Weights of a small GPT-style language model, trained from scratch on English Wikipedia: 8 layers, 289M tokens.
Each number is 128 + 24 x the weight over the matrix's rms, rounded and kept within 0 to 255. Layers, rows and columns count from 0. Numbers have three digits each.

# down: layer 5 MLP down (transposed), 768x192, rms 0.203, rows 717-748, columns 0-95
# up: layer 5 MLP up, 768x192, rms 0.194, rows 718-749, columns 0-95
down717:153096163109144123132129165152117159091138099117165110145071163147136104142119119105131170118142105119156145101104142151141176126122126073113147140144172136113134112173108089113102147180119160124074085131158090146144133102164135104075116134092133127136128117165109139181121135118143119110
up718:147090147105144079146135107127150114080109153143135121126138124176147133128138148106152157148105097127115134142123139140096114123121113135112131115121153157093118115130145115111156146110147117125133158147104120095099107124157122130105112153138127140153103125128129117142123098137128106153
down718:110072164131126145142153124153126151157166115127143126103097121080116099154111134121142135091109113116137152143104114125132121181108156104163115144108112131136112112125159122090110120108128097115133122111153098136148135177140133109091121128136164148143132132130157135125116146107105085107
up719:125106139101128154115124104112100119146173100112087154136094157100115145140141198149100157127117113084111128147145122096112146136168151112175078140138105098068122133139132122097135127134122150137149155151100122116143125109129116121097146144096149134115077141125108159124168115115108125176
down719:119113168114133143150158113144113164133084170124128135162159124162155144103134098122136113125128117158104154153126124128137141101131092103110106156154082126123112143166073168132136148120118129154113119119100121124123095155125188152141147144112120110103130141122122115124135190126081099134
up720:120108129158104168101146109120101115134166139132124137096090128157120128105162087157083175068137152139149140139122108080134099114112116132139121162133122142081141146112107148107114097175139114122160123121108094080151097123118132127122107144136175133133151151078110120120161142076097132131
down720:152114103173127148183134146139111120109070101210129128134133113138126112134111135180159150165151146141162143128105121123162082131128134155123130094124115108128134159142159152119133149108107134117143159098134111166150108119135112096184125101156120114116122117161141132125131142121155103150
up721:091104104128130148115133116113138146131107116151129126147166148142084113121147096143105135137124167110129103143138137110166097192097142136095140131113166202144112077118135109122143125148136083092112113137123138080136131123101119128137144149133124117113110087106147096179116146162099095127
down721:152123174145118107160155154102113140104092121103147158178095103155134098091111098112141141127136108114090144118150162149220125186109113173117129113154117180077118164155096101102137129150135114124125171135129124116115124069087112122183146112126128131148141136104099138120148135122103133115
up722:127115124099135121155130080132150130118129113149145131153119145152144124125115118118109168119127083147139167124108137147127144089116109157126118109122135131104151126109090135115148129139129110132088145097098107127141109165145143113194117101132116131146116147112157119099102114165137129193
down722:131167140146136163121171145131124097114149146160153172161125136136127097100094177129154091114151109117127128154116133167115130139113122105109121155120143143148157118114147117117141138138109114089147128125127124147106139188113126126159124125097157164108155081123098108131110111119103159130
up723:128099131128085124138127122175122110104149145127117119114126092130110109106172174123146179105145153093133121117116153084109196160130124113110088115123159110117114152119116139114133144078153121172163150152115110140131155147181138125089117115138124179133152139079126130110161060126109144155
down723:098096124122147117109105133161160151135105133132118166122130121120120143147087088139145122173149140081141163114129121111122126106140141156077121113085128134128115129140129144129154122136086137130090156128105136141091097103159153135148091106169176116103113062113095099119093129112144082124
up724:146132119120103184142102089085203076104138148129115089155126129098099122101144142116127130150119130158147134087146116123149090136115118101128094093144167135115120152133139120112134161149132139136102113112121136130118124128127094118138124110137131138110128126094105114122106115076128160132
down724:129091116091130147120150121131144162143121113162125136102158114115128092158138146115157132124123152098098100154136123100133138100089180085128146161138146120054129154108107155134151160106157128154144129163085086109103107151103154126150142134155103133130134058155147097120169083111098124112
up725:083133104078143112141134146105108116139097123194126082094115165130149139116118099122179146153143146132078118127138149135134116142149163128128135123148094106162179141161131133143125134137137156100180093124101104124137115162173161093083116097098110108159142145143152110148132082114091151128
down725:120173091140154067159132110106103115158126152096158123102139110138140110112141112114180136153148105087112125142190100128108166097088129114157167159094149127127152159136141142132098132151117167119114140147130134139156151099141137122167176111118198117097140127149102148109151170084063126100
up726:168121141125165172076134133136145113143171126136095103142123112147127110140174141117086124118160142132147113132145132117128112134130114134178128124144099115139126105124116150142109127137126139123118140094121101115131109159100140137106108148086134091142120114145146131130136129115145117137
down726:128145143103093123101103090156133125140124168114139124096126118114168116124134121104112163113135170121110117143138149123140149141090140131103132134131100125123106152140098118128135150092131136156118095134097117115160133121120106129125127132107125122147122107128134108139152118102109101162
up727:167125167133095126109124117091146143134142081130164127095157117106116134127114089098056161109139122113135121129101156165115140136120094160101118112135150140174116167099116110151128161161076087108098105119129073105152110137117175099123113115134155169145122150136155171117089137145143136123
down727:126179158146104119127093107143169097103098168082147139094097097140063143094104103175145142129151107105135124160148144159123144156126163160155133159119114155126142126143120111132130132123107117143155185122121142149100192146115133110115092192152154157116133181128148127159135153139166131139
up728:117105127125121131147191122138108132159115131080147091134104107112180156142157184088193138116137108123104140118126146151094158096116135080160116120111122077114125124071106109180144102144095137087131144091091093123135150125169105109167133134118170122163141128152128164075105122143119102150
down728:129144127080142122128134157121138151122132171097137160145151118095125112148190097096125067083189114144108134133163136092083156151107184102190136176066109162059108144087089143103134116077135108162134108164133147132116134116087126120142132113108098146138098141138108148102115159128107127144
up729:143140090203152154130194144105122124101144170152140148123150114085134141173116141102165154128114124160123155143169152147125117178123154148114156108095190116115138144123152140166150087095113113147114108123142139099136125126106129128131099106119132104114107091126106100158158157112111164126
down729:087099159142133131133128154095122159117110123125126129148120130129121160129098145107120144129116153103106108130144142074062110169132086131134108169103123120089091140107134107109136131099131153201137130120092127076140154135109122132087138128148145150132166117127097102137092073118134101129
up730:130114123139136144107132117163129131111135142132118112118143123109110121143126051116155135135111137134175096192114058137148138089197140147121096120147095145098114145109128146100114129078130119146107120125138106133140155170124111153123070141112131119138147178147118092102148095152108117140
down730:147209161101118081130160110077126156129066126102162100120127125139105063083132109152142177102144099150154145070173118095097131102121144140120132135126171103098100160107125116180191094130076133124148110116092140119157118116092103108114129086091094123108101116128136165110149164143161119115
up731:097137115098139127126146086085152116163150140109130181149134184132117119103110120126143093157137140123121151110126096098138118111100149103101123095116155134129089134142148072157118183092122092116113149151071120132142089117163124148120126114128159120124141130077104159149122147141095105081
down731:103151150090147126146142093156095131115132086126127099147151099142154154148105109131122105098185129158117155165148081138134143088143155135140132085090105156096149144144169125121137104122106138118143166088142162107085110126114109130132124157124134154137124160115123132121111132139121130107
up732:111133143143132097116109119141089127094081121133112127117113087098141143161212111120097191135155119124096111132068120151134150115139088129090160141110156099115162156059112088155161106159129144133148167121138103176106126135115116083121168133173105168153159134112124140128125108151116079153
down732:123100111119102136106092142141150127102096104142130144107132128108143142135108120077142166160090108103094075117148110148115128147117098165123104209137161114126090128121094130094106169105109125114144104064109080099140179125115080142145133132155106085139130134084191095201143140132131150126
up733:102176115098120129128109097131099103092135082125117124112092161140069130094146111126092153092032128147104141151102082105089098114093120102092127135110176146123123130134169126121085164150137082144148138088147089137099137152155160112176098132128105102146116192094071152134103065152155131132
down733:095139135086093164156111149088094111089132157105144151147124140147119158109080122164120112122107157170102130131123160093091128108137086110173120132118156110103110167170192129124162136160103089135079178110198146088108133126135181070079057146121159135178154192185152122065162106120098118092
up734:155125143087112114152122137162108114115182081185129115138119164121104133113169149098161139111130173127123105102080152128122109128097110149126111112118141133141109111142121076137116143179126121130098108127125169154127130147140131145168143115086075136159178099139131160109151128108122084159
down734:152178111129134132134211140152133128140140106142140112104131131092134092143129108143144117155113157120154124147172107126107157129156118146106139109152137146141135132108100104072138132147143132138157096133122162115098161061142144163141124128144151139153119152180120131159119113127135090119
up735:142108141124143151105165142118152110151116128109120130120140117121136109131134051175094137109147108123128175142154128102148075117102075083137102115166153119111130122105136148076123148146162159150104100107117122109151104177171124137129142124111126100124147113154106099119121090122112131107
down735:145115138133138119127101137178134097112150108121132136142092185117162164140074111124089106119133129146101117118150105182116097149125129119137099131144130109208120146124118171149150133121185141100107116118143150119109162130171152116155134103143129111191105125092160166132134149158140171127
up736:096112137159114151106119181126086138101104095110118105147173142132117140149136137144186109125131088123162144098129116138142149130099153128129081189091153123125121124100159103132138070136117142105131130113134132085158127130127126136085138144122099151149138143140104151135149092129135163114
down736:097123166165161107182118146086150147129161111136129099158175125177142093136118136148103109169179117141140116129111131118116156106116154146144135161105130115115110115131136121127127168144135129089132119116122144097102151122112117109153066120169159148078124150114138067118150120149144121148
up737:163141170118114154110128147115152137167133130121143117141128132125123121117134067145131134109111146149096135121121125116148158125140112125052092160117146161151113091121113127126104118157114135128133126140145119107142141112142116088136123137135117138115178159142100142128126112109142103135
down737:132104137156119126137094139114155152158106139109083094122134117106132103136159143130122134139104091099138128149135134108120134177115141112118134127141133122093118093101145151148126150128097110141129109095119105101084170118115115139159139105107132185103112154121142118160146104112157115122
up738:147155094161137117113166116140151151135135123103117121124102107169099117117145125119092109146112111128181112087109182144136144094163137116107099116125105144101140126141125116134102170189121123144115100119127146124144072101066115119123132100099140144131106153138088129141120101116112124155
down738:079095127113137085127162142163124128160113098076115120163155132127130157098145099132161130124100134157150147140122125100163121072135177142154140140083101143127156116141088124103139142097132135099147123143103130149109120162136146151122126156104136116135113127136118107142110143146150104164
up739:132124136149161158136077150050118125139148113063118152124143143150147153114136168156147143133073159122089140104128099147180126150084081126124129146086196171130168134104127086157114154136147142123062113173148136139115124104151127147131120102117119118153123154107111178092121102121089143122
down739:137088137105133114120109177168098108137153137151115128156095134099152103158165158176071147133125106112081097112113098131144183132142125136089083096062154080152101128136151129093127137123131091145118138158134108136118134145179122165122140134099118143113143107116140149103123099132118133141
up740:088097102095142117130136119162111134139133083161145143138115123123117109110111074104124171134097114134110121131127088097128121108125129108124103103105098148132115102109101117125118141113162107189112125180123134073142142119100148145146120137112142141128134141135124103094097144121077134167
down740:151085125117162106122136124169135112155116139123142123148135114106115127133118147130067041186162157155121069116128147155108094142121102136143125087110113156179109103127139144165100052140157143157104152141142156142109148140089114118109120109154134157114102162131169145144172115093096132117
up741:106139122135116140091117108093136130103133145141113135139158062111124091127130059134105146147131141112135116133138140121127136078145107173119084115104113125170130167135124130114104108123131158110098130184114140120146123114123123149071111141081159123132152142129101113141119125113138128142
down741:131138112123138101142135132109120121123125113141161083146150107152130136160088145114072109134141145140138174133143116117110160087075129102127151117102132110099114145118116126147165138153140107145163083167125126112133133100147128091098115122131129112134130156104187102133112124143141114131
up742:124145177120100100121159151156149151094181109134074126123128138127136156112117098123131132165071129149176146140147135098099128153131130082115132068115091121145139166039107118152131150170120135131091116139110144149126109158182118133146103132144095142145129152139097163127135132144133131147
down742:133171156133109122114136105138103148140150083133115146111146179134113097108093108096115125116146112175160160129152098156127147135095138164113133074122107139149132117135146092217151152123118177126058160121147116138115147134170071129184114106125125144102125208143091134101130195149086109114
up743:133107141195105120124127159085136132095133135139131105149146131132138161150078132134127110165091118125163079134132133119130160153121111156158102115134123135077106109123140102147128134084055067155137141119118120089178105123065111092088133153147133127156112140134090133145089099104160142152
down743:093086127120113124093138079156137113123190128127147149124165095132109167195094100120125131162187148125130156135158158137149152084110137162145110155145080173138121083132079089139128120157200108076100138115169141109094136144110137133173100160157118116136115164105144051154156159128097101137
up744:126141113113113136159138133138119154149127112127144122118150125119129120131145126098093135116141147147130121096120131103127113128128131113080164128114111128127091146103150155119184129120124106155137098112141153128171093145120119138135175143125122119095107129114135129132147142136147137111
down744:141163131125142123104126129116149108150122119122148101109124137131109127149151135139109128125110141131116167143146130124106110112116092153138131140153122138135140099131135105150136144124105144145141095128097133145116159154146100135126098148127088125117119092125177106116123121131132114145
up745:152131126140094160106153103113102146123108149144123160125122151122112141123090163136147138174136156118120126090096116122127134143113118148137099080125133121094118131154117143108145133136081113133100154152084108087082130130160131111148136093137097195163135157114120145069173120087143096157
down745:137144153148076135165143113066117102134093104176142117111159119125153119089105161136137142145120158113094116155127113083126115115134128089096098125084146124121143160137175100105155118133077099074104151130099133086119149119124068143110150064119128133136144128125113099074107118144115144130
up746:109136106153113089115114120084141139124143120076153173151110134153119103133105090119153115064172156115133119164132156100131135104132121088117129150148155168138155121144086127157152147102178105085118104157137130139127141133174133133147143148112109134163114162123134154101130123102109145113
down746:134146121136117136153126158090132164117087124107136129140130147151125104082156137162167127101087141134091133088115153106177149199147112101167129130156176153126099134121114123168120119124131115166120122084164100100128095146152097122113148117104150119099114128159096090109161146126127147098
up747:124110072137117148118081128106130100134082073067154112139157152152110092140116153093156143137168150150143116157164119117140187123084136131119162131147102145133128119097147116152123111114092072146186104112130135151136104111116110127144129095110156119115134131152102124150126122114139106118
down747:100129108134113108149141138137134129152128101148116144126159123121121152107094154096125119177182131130123101135091129154131121103131170124157138090096115113127134153112141128148087143144097129110095123152134155098105157127115134138142119144165107087124116069119123148129119138144136144149
up748:084153160094125146101120107127153158121144110112109148139130123126094122120122137114137118119154138122101093077101162141097153130111142158154122160125123133131105126161103133172142125104096129148131137122146123148164124097121126133144157124134071131139152126127114208151109135088127144162
down748:111111146129129133145160150131117122131131141093148126147119107140123125120108132152149117160157114128115096166123151171146129118146140149134132135134118153163119128115114142126148120115147107097117107122122146139105149171151140137147176123137129131117183151095165110129150149073120168136
up749:085101132141095085106094139096139176117111147125203128082137133142141134135181098142150094116140132099145110138108120117125145102138165125111103156156148127120083189113170116135123135115139096122110133124123102094178116119180092158151088130132149130153151050116125122110123141133149135128